{"num_hidden_layers": 8, "hidden_size": 128, "num_attention_heads": 2, "num_key_value_heads": 1, "head_dim": 64, "intermediate_size": 256, "vocab_size": 1504, "hidden_act": "gelu", "norm": "rmsnorm", "norm_place": "pre", "norm_eps": 1e-06, "positions": "rope", "rope_theta": 10000.0, "rope_fraction": 1.0, "qk_norm": true, "attn_scale": 0.132, "bias": "none", "tie_word_embeddings": false, "parallel_block": false, "extras": ["capped logits"], "init": "uniform", "init_std_qkv": 0.0405, "init_std_o": 0.0, "init_std_up": 0.0405, "init_std_down": 0.0, "optimizer": "soap_variant", "learning_rate": 0.00805, "lr_mult_qkv": 0.7, "beta1": 0.95, "beta2": 0.95, "lr_head": 0.00709, "warmup_steps": 40, "schedule": "wsd", "decay_fraction": 0.613, "decay_shape": "linear", "final_lr_fraction": 0.0, "batch_tokens": 16384, "max_seq_len": 512, "doc_mask": true, "train_tokens": 93480000, "max_steps": 5706, "dataset": "wikipedia_en"}
Each number is 128 + 32 x the weight over its row's rms, rounded and kept within 0 to 255. Layers, rows and columns count from 0. Numbers have three digits each. The size before them is the row's rms in percent of the matrix's.

# up: layer 2 MLP up, 256x128, rms 0.307, rows 192-244, columns 0-127
# down: layer 2 MLP down (transposed), 256x128, rms 0.3, rows 192-243, columns 0-127
up192 097:222116149087133130165147193138137208135158128127120100122099154133105150134114131151124169144128149128091137149124140151094134181168091133115104155074109193146150092115017118120100107138114092125101040142128109148137125076110117108082128123063063122140114112133117112075133030087147160172121120122117147094136108176074140084177134140133160156120099135103142071113135118152115120165125
down192 102:220112133064101136134134096102149106147153117188147157152126158149107161133125115129106086182144156166072150139147128174117151166132118137152152167148163144053189124154133166156072069188138140142169105156116098090127102026099157071114163132150067095095121124115089137121119131156091162134122174071126113163144139134145140118183089100087117114138135144097083092110139100169148105169173
up193 096:160091164163187144111097106129146100121172148097167062108136103164114155143138097146075139137148232092124114114139142108118152081151152111167176086114128136154108165099154103155158122117151099154120158131118119139139089130122179130096114112057110131130169155200113146131155126199078095083106097116066197110086133200115102134130146134170097164092140112180140148101186150163168163141092
down193 100:127127170154113089096131082144143101125144186154180089093210052122184135117132119175135108157078113090112148123116135084115141177118109200125148146191121165080119084113125097109142145064173138132088063192091180165093103165119111076178104103139165108102142111145169134096169141141148104161097127112104110166097135140141118183152089103126103114097132143129097159136165093113111182166169
up194 086:176129141200149116078172080082107167128175124111108107148117051122144128135135184113158130119110111109133139140128181144069198102137113147072132160143097136120125114150072097101147161137134104197061177126172082070146135128117111137158130130078126120085119136125149133127116130100149201094165149145104115139120131090148162149144112131026179147062144133145086169088130080106160084151132
down194 097:087094160183089102134167173087130131101172174187156133113100090075146141092162138126161136140122141166140160105112125034149162156100102092113149116135080106118094107183147163045176104177126112146129121140114148128156105139120124085098185107114136132117135080136119035115133107172074137146126088096125107129121181182144087154179119096177098103186128167128132103172101126177130103140093
up195 098:153078118145129153142141106065115132116136157062071161075095184137090135166093136116124142123131130154099165116119104091173085169168078139065101073173132179091083176155097116111142116099154147103145183154136119135121143201145135101151114130134139174080100139161143111095117103123132206129133131106102119130082065165165101158147159100068117155159080127072118145089144174138143064155172
down195 116:114139181153110170112083126077156089127066141122159136140130173055118122166145153120124100153118067166120177176147119128107045161129150133129116144095155154117126136133132122112111150096189135085081135109095108147135196147127132151156142088137080089096132135131077159086100123047136102108216152117124139139135086177094168138117153130106092155067058152142109170135077175115132080132086
up196 107:151124113100075052113116157141072159108132118140124112100116037109138131138156138115088170122105146140151164140121134144144126139118146125130080107111089163080185114163055116167150125142099144143091115065120121091164096144157063107095188056078139057102107124091127067094144089170160138123168123158123165150073097122134100175163116095126165127109167204104116145134169103173138136101102
down196 104:122179103145186133124135189170113139045141093161185142074115109082075081124144123129068158170135080097121114119123191130166131057156115136193106137132111122095099118096139128157122185113179151122106130127106146170082072148119180076061126096129105128140104107135112060182143132145160147182123142157150141155098118107107145069139088159136176126128137125161179145133084138081127152126095
up197 109:154168142126138146157037111146131115133194122058100090142152118190122152125138153118094152125152129091116102113179123185151169197161096191152127086188151152118158106146079153118171144161066122157134148146170120125185185133129085140106127140085151142105132113114144127053133181110122168147113126173208087060119115164133123120158125097107122097110135100150175098110157100168167134157135
down197 081:100130134111069139151149125174094139175188118169104104128147109110173126126163083154096130101175104127085121103149120188074168096112134122116116105141127099039124066120091165155120155145099057146112142136197134171163134114085117125110130114081185120150062121133101107146151050111123146126138101105082128061091128090191097164128096132141140155160116170100138070140131110140045103112118
up198 103:166155094139106107113100085104135135118103116131121114080070099138078131098138141126136108047079083119098167169109111106082132149110133138078100122106184159104084113118155042081172115150113197088096185092122120109161166166139141134131141139084094071160102102112118155123113092096090121106126169127070154151096038185100105151088092132116133073117140131108103146072144104084115102104165
down198 077:088160133127102138123127137111120109195143131147142129141146089099127089155207112116063167105134116185119104109100131098120063119096163138130098109155117069108122180078121158123111146123120175155164124096173147182117178102077134060118139122069158210116088101179169098116176162186146158139125169114178165129123120138136195121102102137142168142141162126164118089125116148148065167060115
up199 100:062122075111143122133154161122125135110150146087087161114153112161166213129108171153165107138117099168083080162132139106156153160159097135103108097074144123084113078117107092126167144090151121160118145106107080166080093106089154144188083127169077133164107067119145120112091123143145100140196118167137083173147144181119112123139123139043111065110156105098169104161161091134083122110067
down199 107:103160099164127167199193119083074127146102094099105115093141113047101120126147135126129126119136131107116154095098139090134135159113154147121161066102101109124121130053087103136079109143130098129091074163142098132109115158066131056116150168134103137121128158165115153096130100103099163140134117093136000125120123131138110077130063137151154100142114118063168062146093129071131135140103
up200 096:088198152133120121126124125149130170113112090149113059139163135143104142102138155116136140151159137165166137165194154128116125072115184090088117148135015133152140204098057160116163109121119131136080138105126093109141111082141138107161100131109173132144203141135113133112160155209110084132114131112136116112092199133165103088097088129103186175105139093144081100188139150157113155106147
down200 113:135129164121081109118186118075109155145149059152140059096121152184142184079084142106088122213132162113126089067152170140155126063153122111120127136102072200133126179095119118147137111120145091088165106135106162081118143114108142143166121166111125134159151153124179153097102138091122055148116157147182121100123053130149168114138109112147110146084114049144168161133166149133099137162126
up201 100:141130142138116173169113118122139105203156117148138169079143113120070161083064144134146141107131153142117115132172081138097148121133137143159115138117063150189080098144116122113174119102155161129090196133153192135119140089178140119157146113146152148170168124158103151065126153128173122175165133145142141156159127184151157217080150174102102082137197049090165161120144122115107164120177
down201 095:096072129164170139159073089162135122148142134156170152115124083139159078125096122123092137198098156178069157146137129166121140140070105120044163134111169103126112096083134128137104073170077119193097128156096196129149111115134177146141099117100121111136148092167194173098205109114161191150154167147124113129127137159109105138094109131143137083113154083108170092157127083079109113134174
up202 090:153109115180089158161104115157055144131194142187127117165150151149132134079173155110128076063126143053147119151101187101145091088118130129107121129117114077146157128146091116119145132185114060118151146117100134124113125103165150158116122137089082144152095073159130081171144143168102110169149140157172159068070088119107174076092086100141109081160154098162157062120108130176178124136127
down202 096:063088112145136100138105081182120170101097144109096130129118195091098080141137076105115062120150096110151114181141143180127094117171079142113149116141058111120112106080171154118147123150139088111131140133089152117121127134112133078080107076155162126081081137126038141163144085149077152111082090130098126076067201103112123152102148117066136164158120132117148128111145119083138059118160
up203 099:151172095143121122117146166082135127144133101086097130104170148040127107116120153084147117091130139215153129120064073108147116135172125135102135061109176180114122050094051130118090115143139156169096131113109148135059105067133130106132117107159142150120121115142161174141146134137129172114128103072052097140165104086145089102175107171120120103103076125082195139165134158137162133143103
down203 099:190099107088096168100141103180104143092150092166094120115120131109133124108095104128113179135190112147110147122183141125069128131117158113148123111145127080079125081154081149161112085134134151126118079127102163198138172169111152116091137186125145102123076089143089106129086057060146146084136132088118165152103152074109117144118161162100174150178137106192141126080127180187171077160154
up204 101:210184153133125138144162121097158134102116127110151112148158127177126205137116150158128210095067092109118191111120185104167188172160148121127147101103125107147138126144112120108091105111198137169134168099092165157142119099085158054174116079095097108111106155130161137118131100101131118143130115166148061142138117156145122059213138098096177092132142124147111137111102079141131081126082
down204 088:108102115120125141116191168103103150087159167149123131119164067103109071101156091189111146154139128108103133168141162163073088137087142154128118091166149100187166064156147101112209110149149142151056118198098171175141146132139123130101111171143129144102110131097130146169154084105136116122089120197078087160113116111208170075135081116138132100189115162116140113101164155105161154117118
up205 100:105154127091106151085062113154171130152077129104095087154154134099150180097198150120194107103101122202154179134176146138097107116044107143110143071142109143120174180123131179121114141102146105163140117107097125092126143097101134106166148130166126169111143083078124102045115163161105188112174127118168099156084103139111112135129092086131115157084156117144060085106114110136111106191125
down205 089:121137086077127154155176154104121149117112178163137108154109173134135059135128091130148107140235155134140054110185081123146151136208145113157103169144101174139142157142152098132105114085099147103080136143146153185111111117173175111096154118124137141139137136102091098142157103171101146127113145158122104131173163167133129152201110163215124090212159158104167138107142075114141136161131
up206 100:206100107132156142177214188071118062131152177115070117143135157115153157137112136149141084152154121102111106090079170160123131090102098125151117071144161119154093120130122140139143127139111108208118104128101141191130090164087138121155109138027144147167141113126112118140111092137111101089148168103085155140129151176134151112134134119133108151059156203159078141109202134104131137130166
down206 090:107139077168180156151094143173104109150092094075162183108071185143126088120144176055145174088095129159164122058126100165138124038088142155153090147088145167103098104089089098103144130123139151133135124159129161157118120118150111105155113100157067112117104069115115107057138202124171151153114115109088134176115190153147128107104083096165139152142086143090111096123108156117105136138135
up207 112:118185129108125108173130152124091130131193113091110157077164157161119086094104213146069101084133105131112138159123131124135125137108174148111168105138159083079077056117133134195086147072111128114202092048114119120112122161143136090119158151148120158156099090087119146151171134045121077101125079127134109119143120125109093122120115175138134078074134058135114097112157129158134172108156
down207 104:132125131134088145126116157121059124137145206121145098110155170165087088114106188106111151167102081160129138152140115122194150104131112127068178124187148209151079109139118150159147066073066152117149182132098100155063170134139162103082120105134152098157122127163139118121102134144141156058135087156133120185119126143143089093117121176123138146093133106094136124100137046122134188184141
up208 106:112131104143146113066157141150179143121115107113211104097096107101146154095118151114086099078162073126110108177113147131121188077128111082134164174112156125172120061079178106149125159146155109117141063138109183113167143114183116103118096118140134208136128115153184158068079122119181149115142131140080161192097077091119155177093160173089175129099113135143161100124093147123118144150114
down208 105:125135082114086097109140095125123103136177079094118129098142130096108144136148089119062119169117128141135206153121110182098143130157091174174111122112075116136143063098147124099131111137088135113121137104137175121090111137110152070079110158140156171121141112148114097192130017090112139115104081128178165149083188113098137101182144118168152138101093079115178190112202136140133171162142
up209 105:158135109131099089102163154110124064155190129124103140132074134081110152104118140136177111108146199133122142132072097099161143150115120183155152106148123145140150116153141152102080064109057116105157140117114205101039174161186099063119072143099099139148150040135125133123125141099186074129156181154084166135125150078127133125108184127109130126100141128153133166145130123179096129163120
down209 105:150161120177117069147101126150164144146141158094119114092107103121095130163207069164094097181170154137120131128120127152157092149059157128110147118132112102151100139109148067135113154155111107155052122140157181070095099086078128145090106165127178143082077174141121110093177094106139078081147165141153086142073110122168098131184055128140174151178118102154109139105103176109110095141111
up210 092:142138121104123141121160076169118144154109149193130175044115121162148156130101107143099141146110192124207129090146126124139123085148114074199122140204126108164117187079115153083124114154118129135091090130111123113048126096126094149096154136166144138113102165174119155108136157176198184182117143103154114140071061177119132124169131188128110149150164102134122077113143079115113138141154
down210 089:099138080182114158090123118132123149115186124084110107150105126130128115162162089188109203085099059168104107107168162132134155110185092159113176195100136104139164075111089157176164150099102148115146114118173104172152146102151179120140161135141205173124090127129083075118141157091101148153142112098141212086132129128109179085137099123144112142067127157095105162143149164154173114136152
up211 089:054117104153159141111129136135182137085140151154141150183141175185154226179128166107128096123107097142083169151112129124153107157174121127179160132094133132141142117105148130087113187081156127148085131133109117168105075111101083163066146167114140145151104107131101093102098137180185143143144142077107131181101128095157154092177083112093071139131118119105114132157187089089181198152111
down211 097:093146108139159125075138142176134102133134139113147087152107159159185146161092126151102124103115086097081152166150158064160132198167117078112129096150166176067155156110130140084163158042124078163131085099140142116148108158073087144099151158104131122098170111119102132139116149158071141130165106119089111132166121108166151089198119170067082071173074148112074096148158125097140094130131
up212 102:126162176117078176133115087148200137164141135122156162161160105098160163109118139101102090101127133103151148140119128150051090110154151137145182122163108153134101145174108111142155129097092125105111184144080095153192189118180183164126098142141145131111103156127235087110111149103130089199133134114158175200093108108153128157102125172130191122124141123122162184078091102131137105086139
down212 102:141179125056116142072209153181150118173074115157128117189080079127115140154104154136102064088156166137092122133140162108117116121123148121160086130120111097065131174137173066141136141143156181124171153090126129143070147111100137128102126212110193114126192092121081116122105146124135111137109138131166144126182123097140121124095167191116083175098138119098126147096059141100172125102135
up213 095:186167116130116097156152181114110146137155122186155168085190169077148168127148107170107087131119180153110098159045127164097161120112157142153160080067172127153125086109151122121143098168134149094130095085028100147070119100138107088142104159096120163137120166117182152114087142126114132107127152151141143123126150108115121109067121084148091140178087086081113099123097107147069100146068
down213 102:128126092102169140154122105122177153138112175111073125145109128108133128170122110138192161097081132098123099073069146160069090176191131141136127119189170165139099151105077140132129129088129111205157116110167157125066083082163161157166117066191143122106125162099197130109138106131106138133152097112131155143093115116101179112106132118205135119166131167084085102164042143128110109124124
up214 095:151161129121133169130182075140170157094101093096132119118127132189117146045107137142059122149177138119136119122116114141072168086144156209139112130118081136155181134139107150104110124103125164084100138130096109109115120146181051132132191183116131156111160160124090132104173144158143093087134101122117139181150208133121139131116099134185059126178126144138135128086123200150083165063125
down214 098:084127159129127194120126012176161110071134103108132062096103125147152135106098132129102093122162081113119122164139144101110066098169102147104112131081085038149162122170109113188118113116108117087181088098126158070155193108077154134098090128097135125088074142145110121120185127112124128145152170170145162139142118107172132094128119137115135119096163127174146089116114088158172120086165
up215 096:186135133118140191136113086082091071108118081121107162092091116197163121172082134116113102106157132136095103077141081188037100113090147116099100095139178086132072110164127148132116085120195156150107147109127158154107104096114154164104113174091120123163087160095151100097122131080135159171148188100102148083166091158126062169132100142083139127109118133159139139085155067126148138134121
down215 106:113142159114165108073138188153190112142096120066124110119124193082168187109088070136083157108128103136135128111103115108158166075108151165122138139164135088151176094161103192117137112073196123128128092100169183103094134175116121177095145133145104108142157083149125133123189153134121167164091132126163111034156144137122072134118114063113172097144130123177160118100130101128182109151122
up216 099:100145096149063100135141144133129108136128154095106087062122173101139146054160075185091111142180169165171161053158127112101098097136132138102138115111076149130155126143081114117113132132206088160122158127131100105120162092129130169099132146080111144055140146100089094086185110118173083147161095132114123177113156142121053178138118175103086143186113160115151131115060146110118170141147
down216 115:091154145181132119149098089112101124151178173118119094126119045125093123088159126179110150106136086136135117138121071122182110120160133087123088119105113097070091090153102169110188140189071083137151102102145117117144203213137135090091051101096095111156146096120102096156090130141151127108191107066127096121149194133171097096103145111141111112114089105138117071114122111144113111131166
up217 093:195149155106092126095144113107133119095098112175139094126105131119058114161178105093067107116153137106179139128120129172138132103053139154120152107102129126147091163076150133146138113130140108126130109106099080107087130125090109095057200111128075104128134091095125105138197160193101087103160096134145095120150132081105131122126146141238126099177128158154119104141134099232141163147112
down217 085:097100120116141115050134087181150068175087087160139180082166083092141114115094130144117136151120061097101171202123092150159121063159144171150118159121141097120128163143120140113136077121128136106117141127205178159095164141067153133138082122169093146085083103091095107130163128124149102162127126135139145079104137158161111095133173103123104051112079182133161087095166133096082130124145
up218 097:105097109136194101151148127134138143118102131098112087138116155121113159152097153095138107099158164119074201163097171132143063126145107099143141155140082071117096095086117128123146084161157148078151107126139114118057120129146060118113077128090143101179155182109068110137169177116178114200110154107118131120126101067129158116165130129118180084090102061112110147142175151215119094165147
down218 099:145171129210092189123152159111084151153131160145128066124142141102071105125116145165120116074141092131112117169126130131156117091138104058183153123196151127077163147088158130170167114156128158138079110156123113115150099095143153130099119123136078082079145120156149151165159193170126145128087128082080143130144151145161144168087095184119093113125200148097060133106094137106155091199158
up219 091:153126191157104145075173129100085144119170107147131150128119127179070178083126126157105133080072198160121118160049061107097128068129144153146176155102103136116122125120104103087089125121120159146050116126156155112175071105140168119093142136148131081143130082071102165128172111082122134151119122138119195109162107122107176110115164163115126117147173159116158088084143117124051148160160
down219 103:089057153095096108152107082152091164184159140088109098134150135151129134141141155173128098114110101126156153142058091133140099090131081152121094117151114060139171138139078090095142158078201124138139147126112171117125126102116115136104155052166164213101169165185120112148132084144143147132142174102148114085134122120158197215121148103095145118116168127116168171173092142136095142088159
up220 102:154202146117158102160091133102136179113164119133129152120164091120133133110178068158132203102149151093154129049151130144145160175148105151151108105122072156139122148088146103120182166175129207138088172134091104100150164110111123136069156158109086104094144129158128215106088175162113157088104136104185167117141129168140104103133146120124089081175112135094164114140206123153092141134108
down220 086:145177118112207129155118155146151160195152142145069090102143118153125124164180182119146092110114175137063149136097123143077179137119087127095090077115145067147099134107138117161185141169104095151128151150090209167167161157110084174157143123168142131085157106144134149147136130176150143174103079122140139138124116090204095139097112093174172151145120149112118114152142059189099145106119
up221 102:129071134104152131151138134117135118082136131114118124126158136118149148131114102088141153096104118048122198125139092159103095175153150079201111103142152125141111122151106049129102190138157132086181131126186112113215121033114158180084128079126087134101109150141172147117146118143146127150128118097230111135163141173070121104118168157155144098162118098129156198120113136127109118085133
down221 099:081088171115135116113154079090077143081116129082151191074145127177120082150132091105147188165099123099165161133084215136131137075110114078130168142139098103152152113111100167127164141157062138113159135156178126069068134096182080102153127102094123102112127094146117175134149162151157144108130098115152112105105123150165167183086220111098146130101131080154116121115137088093159150138125
up222 100:118137041112131163139096069093096171137117079121058120095149093131140212081165087138081126172138131115136098150163126123169139155177104116144105126104103139077138098134091110134161145172108171149107140132091142197139111127099153186093136111064092143125126117147144203138108105144130123113185132168109179117120124112172095055120089084090126114113171172099141122162111126168103090133196
down222 098:108082109101094035198105110159153180139146126125155135090204140114131124071108165179101164162148182102082141122186158166181127122191078125157097156138102195115119092064174126091151106114123115111118129161157156140143147117149149087102165146155128158130116117143111140171139086168112183148101150101156123096139167118103134106135135084109105155185138143161164105137071116173127132141199
up223 089:117137087078077060227110161100071140109069147138083166096136129183154161097126140144115164108118183122145060131167115097158144134169135121098117147160154138131120193107137112146138064137111138153150138123115144124097116080198137134179191131163115083156097176112106142117112098145132149114123168168151119124099114123134117093077054111173105179182186159121113153132121103174148161100130
down223 096:063100167129115154156140135114075155118047166123099142084142124152093103153116092143127148123143142134143172165143053126083161121162072122085143183145128092146087137081183159071128133114041073123084160113105202100124114131090142116169128142178140145146104123176107133119166122119133161165159202141094082146101191163099167111114065100131141139153156120141139124101082109106147112166127
up224 096:093158133197103123114134111112056077100180118092069135118173125109138101087133134121128096098133152148091134134157119087178179167116142132130106107146202142092125138140087103135115067172114116083146149143156170173115128104132123179111141197080138138112092136145145086119168128108107022122173132128125159164104158074088108116127112058137106122131167096133116164093106162129078096063181
down224 088:165140150150085097133179164128195107113093066178138122141118080109098108128133119112099099212142086118119141131079130081126142073162147152159106080160098139093159096088166130114167098106132207140049101142100144114145122120114136128134113105128073135067148145106142121105132148101164114112085103122111132109152143167107138100114043080180161128145139113121143195151133081057136141201091
up225 097:152165095126065127099090118098102161194135147139109144157166090165162129105145186098131140095074093141114144065147114195184127098122055161135103105079109136080142100162091090150140179174205165114143137132070114142121120120115138098117149093068121083117150133127181100099131135175116122107076091131180116155150163106164136124118100125071088123123160126097102157133142106087127209131174
down225 090:107129168109147154110082126111141087119159097118135133125050108132165069126132169156100089167121127138116176126131127107128179056108123180119164135142073127086098132184131153164070096092120091128130131080147150115078138082126169130104125098070109073101090095115135147152126108121133099101061176157149092141163208099141218116146127095155119086104117168140134118066111134094183073105114
up226 108:120146108180151186157169108175158095139143160130140063098104144077127151119139111163110123173086133132119101140111167094130124208112169097065066120160094110134088110121128134100091118170142146138138074124128038176138164083145147124125091102080116121058114121142120144092148171093133142123155112169109161062110097147084080170137116126176134099067116180131127152164109177134098092109192
down226 087:094128094169150142095094173114088101157087121094158174133156125067104092159132100102087190066153126168126194133097094089177129119153117132174137074139174136119185127106164152070126145103091121173100100114128192141161102083172149143150109149216108118154165164127077058136089131147126188119124135094105183111143158124140155184106100116160115089111147168121126113103097086102114096133126
up227 104:137181116129173138137088117109078106117119146128101114113097071203144131078161135124153133155119129123135140164118137108096148111144123134121076107192104134038179147124085112168118208095122078134121111129079119135122151058162151107182126114168151124220170142144146119191146148123189169124091101144133203186072118155130123128139182128102155138120124194114132113116095161101134170149123
down227 106:174083110168131181095139120105131142077162085131152123160100090168102087136098111107075144145099088114107209183105097095112101107067155137158086123132100157136192139126120097099169162098095113126132083156120158120092089081141158098163074181173117103081139138167133150125109141138122106123138075180192093153139109123169071077115148144077071162139121172111141121068159147105147126153077
up228 090:160126170115116154122165065105122153079199168104125162084135140135097130133194129117135156090155161136142114184108083107141138142119143101122188116097101122159114210126172104104069152071128106123112175073178096184075149102106067138167155103138089111114102107090078104204095143140165130099110069120120166133166138133069122087146125121124147147141118181132087172166108144125089158121158
down228 109:074139115155164128117103111096130079154046083113141113128039089165093103144171106107147149121154223097086129084118101105143176131138157132115065109123096166149109156102095077091152189108130161137157126076150140183131112121144155174118124109143129100071101132147091116068132146099089141139134162103147105146142123133170128137203123094191111115075135125099161143079111140094101169119076
up229 105:136123122183113114113120037155103119087132100082114113077178087145142169085096042153133170167134091133164151132196186108110107163148138139172108154152128158132102121111123143126124114170153131102116112115121123121189177109097164157173191126110132115080177079146137114053122105140143134189171081141140152144163079137094117164132154148133137139127176145089181148079067096115124147182131
down229 099:122153084137143113161091101128146117077084048153114205149116111144084129138137117095165135103167134122086114120123124141177159140075093153184153142145174157120143152112165173160147111119152163153069180153143095122093173063112133123213176070130092121090158119171180040149140108137089159100086098166146144129172126091141092101096152158111114123127133128094129118071175125120109124086102
up230 099:186122116089194119134173109115187142179163174127107128128103150088174136115162089184174127132083173148167103079134157120132123168114155135141156132123071155182114130137173129083121096173119135058109132106149191086096141154158064104160120105156120123090124107101137130064203111161147115135131098196123130111122119118202152067148117161121118142163091128158127160147156148112085162072092
down230 091:111101111107183110134093122148147109108110084144128112146129108081134102155096141163126116127108125086044130175131152095193083128138144104075143115156142146118099097120210146078174086142139181189081113156142136165184164101135150105085157154102067074138171139123168158103165070106115104043142131090150080110129154113098103102173160081129135165136156085116089125159175095179132137141134
up231 094:110126093101141157109071123123142117162065147126117122106091118127120096168206150124162114112114104146134122166084103136083122132082105179117132060159127130116112112118124182112171103129148151147092143127098120162109151156137147180140144119062065151106101084131186143089113177078104104145155202122140139092067021132115111139148101146152172136082131101165100182099118082133074175159173
down231 069:124139103086100120136104143165157115107161147198107167166125096082128103159137104133119118057154133108111143107170142150116151151169094159154133091128103106101226109138126143134109144116111141143114182146160184085097150150080139099152156097158197125126123161136078125198213078174116142148072077117105092116203156162130151148130119180128171153126154167119132119128122103157035118108140
up232 107:169108164161124143165074130124164102113185163136193170135165141109125104179104149165140119080113183144167130131097126150135146142131130165111181097128155101158115157111169098079127154109138153199173145076167194105151081144113109113126186162140197154137149098100080126149053135095103133077149146182146143140134103110048142122116117131135071141149148215157153130104153166131150123083126
down232 100:117086115126161123147083152125105163086153155141152154164190097157136156103140149184091161094110092083133146149141092116134111123073056147092111148173079143120116174196157140135119102097115165136111161103196131136085176151072084100160142148128120104135112121129166136154102093135141083160126092081094131086111086113088107079077129069124084178126127119137109142086170172170046070156142
up233 099:117151123145143035164146158064114130115081141147087151134139099142089130098080130116097106134182118197119115137136188104087139096127138123139061116106156102151153122118120123126173146112129071135128115161134157154070133178118098141155172167061117146164125136137162138116125135114170095104144100131151121201106120191076146138106125186035097141137081085104185145138048103120147103079118
down233 106:149167108137075119120135081122103176087146138165107140119120172147060141139130070218141124139122123131167124134116164184159141155154108121143122145149074114091188150136109125152070155134112134139104099085152140095093137105130082051131109112140113138095113130164132154149161077192158141099130190145118153198169146175210153180066132114143146143139087157112134125158147149162073063141088
up234 098:105171108098149157123163143087179145166120158100095151204164157152123092108122119095098101074107097121112094128104170146111119128095107100162145187149119113151076115125176082104124150079114152137142177136173118116085165214136106167122112127130088128179156122086176182101198167131109099170101143174121125094127160154051092096120101152174179086125146059138131113075125160151134143096138
down234 093:106110118118156200097112129166160116144158128134110120031110163095150078065170141125108159133151095159140132175111118105127142100159196128146193112073134096041201106126153162074123142106090096124117167123120174163116180150075141140103104120149080134105099109147132121101138101134140121149093123122062187148176120144143085124076150126144165096138083145121116091163158108070093138095169
up235 096:148091128093183116193096130078109185149137138129107130062101098167125120189138165080178092103165094153108079141181137125138116093092101158138130140096120135125107173100120085149163129135061188125117103101116129132117085093147118162182149180074168115108125122177144129102115203085133114094143064092122140156117096163075141132136130135150055146088100188115153129151109082098106189123135
down235 112:148147138122123138120113152136131107176122062138111125077100107119107115143110173140115045085084138104189099132116077172167086140126110121100144205129092137132114132111114146117109101118096137127150112046123093150151131087062108128116192183119096129084123124150092164114106108170060118157105154077128127083154156135116012092089171151128168114097116157146149063110093126109162168124153
up236 102:105109115127119091101180139104109124149115186113115131106123127154123134089119148083129145160157158069042144138083148156110129053161156159191187132083140168191140111120123140119088118110178184099126139168137168129163166094110121134147114139123164128184156153140135086102226115089074115080163068117133149109168134126140137130184125108121082153090080132132088155123172089119143147150056
down236 103:079117149159166101139109119191150146173149156162209097104170118204165091113056163084130164135128159113068117119096131138168161159145094128092093106156146093140143145145156141144075131127112134166149211145113084133169113161161148167160129068126139177113108187144092103111171083162135142156089061140131122075157072145146177100086075095104116123131099136165137128127141119136153089137131
up237 097:183162164092152083109134137113093175060069139135133178095101156166135115093127139088173156113174086140055160164158111116161130151118111167145102170066106134107132160076098134147122152067108107108146100087156141074117122135105127088126172180112132181120171175097145098104099186095045095066153097127111111155138137124116128173126150138143082157131148088100119185079148145114095123147091
down237 102:119126121136147101177128159133081119173147127123125167124139124122166147183135127145149136133092156084110119134069091149118103096147083129090123117120064111147089070140108144106092196216126104232132087114099090105109117150139138155135105112136107116137145111154101045157152166124118174137146147151098128120134108124159189099115160190148195157153152123210097172132136078148066082094155
up238 098:100158096191115109174144180138119121175095096092156063064125100093159123091168169161168089216113139102181127131127100085159136140140113020106122168129077147088088124125095137058123086126151136131153136123140116133115122135130136112098107107126157163162102124131129145089108116211105162097096178122166126115137091101204128170124151074071137162126119111121100132115135115112142082163111
down238 109:106202102160172146142107100094091105150152120098108101141117099128079135122145149157137155107191062138176099137110130172105118123105113077067087135139118138095103157133144117111178153064184148128105126190131102104117132186127130168147100096116146122156121138115165162167149101105097143056148169133101100093111126092174090121104200096110116139118154057126035083119163113172090104094085
up239 103:107186097119145101083162111093137169114166164080171171132085075135149146118171058138138106130173159141107075141134159164153128114124125146125119099130150163112139143081137188109085105101122159111167139136085118124153153087127134123139164118114163132139150141103122120066092144161145121120169147197052093137109084102101126114082206134150139143064131124085186121152165124168145104243094
down239 102:155132135161046108109127123104162142095184138149110187133101120104126130133150072144127140116125097114157158156094133090151115116062181137159164096135155068077156124085144200145077113105089177102110129131139130086115069096141115073077127083173219155144076136100125151074105143168130111065115140115122089114114098151149167102122172155155100114137113072098139162172083155130141156164163
up240 095:178155149153106109084152141111075117136117163108161170138124196107117103129113166190176076122129198139155127118107194078153111151132105094153100108156118059109116144117112197104145175158123091142065151081139140163096116139153178125104136059114141166117190106109071102147138152096102108103181149164136095107152155128134146152114128145079068133103129147181159122152137132182133159140213
down240 102:043171098095116103110128131154164161099114144102149176127090129075089109153107089176128212130158160155116160156085083177098115116133128109164114096122117088121105085125119136146126150188130124093117075129116093113189075208150097127143104195112075139090146172097150151173104081098140183176081121121120114087133090161176074141177144128157111150132124102171145124123102128147155171154114
up241 107:146175128112143111110122178053000128125071066120137140105044147124158128161108105119161126143093168105112130129086174170145176128161190115125142145146132114115077110155144135134148134160137163110122144116154081104126183155141108071114082125102160121104053149136127101114146134146088094162100089105127132104162121095133076134112152152115161126071100115123126087133155179192158140191134
down241 129:178151118155120102136149113080110152158108109149096114150105086175123118161179130175121123167176143116111096211121114127205151151076092133085130108169078086123120116094142122143129099200109111152192160134159133090098146121079147136165152118077134096108109125133116084033108054126118146189097100123140122139099157059132113167057162138120133178094124134104086113115137157151142176103112
up242 124:140133075064128117108189085135087087143108183071086131143078078092122160132175181161161055115152069126105139145135126160142138103112135105127127124125152150104091120132152126157131098116152146158109115107141067111091073101127162171164099128116122097174187143117099095112042092163111179123135057098097185161124122088156150137084155108136100203098126165139095134148174099110129131092107
down242 104:124154188063059136144149116137068101172143114162170136182127093143126126124132116160129120115105089127029174135115126167124083170129131113155108135140177123147116104111137139117119129127183149103050165105130092162145176084061171074106114118076060101152111112116132112124164137184127169131070161136093141189133119143165095158146092151113107125110135107074113136054094133133140071096119
up243 103:099169094149119233106157148166106176107089118142130105150133112180112140133131074124123136139176137095125071053126073115217148144183085104141139077139130143123132141080150141130144148085124121144132114102123171194168114109112075167135150097141149150146106160155133034141097174174135118126141142151099109134129061102140142134143165153173098159055148104079146090119105132136128102171116
down243 112:089150105120112137085124120123175137114114160136087152140106141069112092100144094152142129115166119093132106147177108141164103177160161142162175093128106150091082100138050133140167107124142123053115110149146206090091114160121088148131103142162094158123054110186124127140085094155169122186085184096133096148163101073134084177120147139169166119099151178097135133193177084100117161119176
up244 093:155137173025131147115167200114121133106113136096148136109106189171157145095127151161125131087122140113166157088168132104159089116098086138104135120180133146111199162096074158143076162130180150106108097150071154107152128155135082135170100076128101146092148099109126114122104111111062137080186113134116151148130228104109100126101101096137140128205143180101098135172120104116129135098159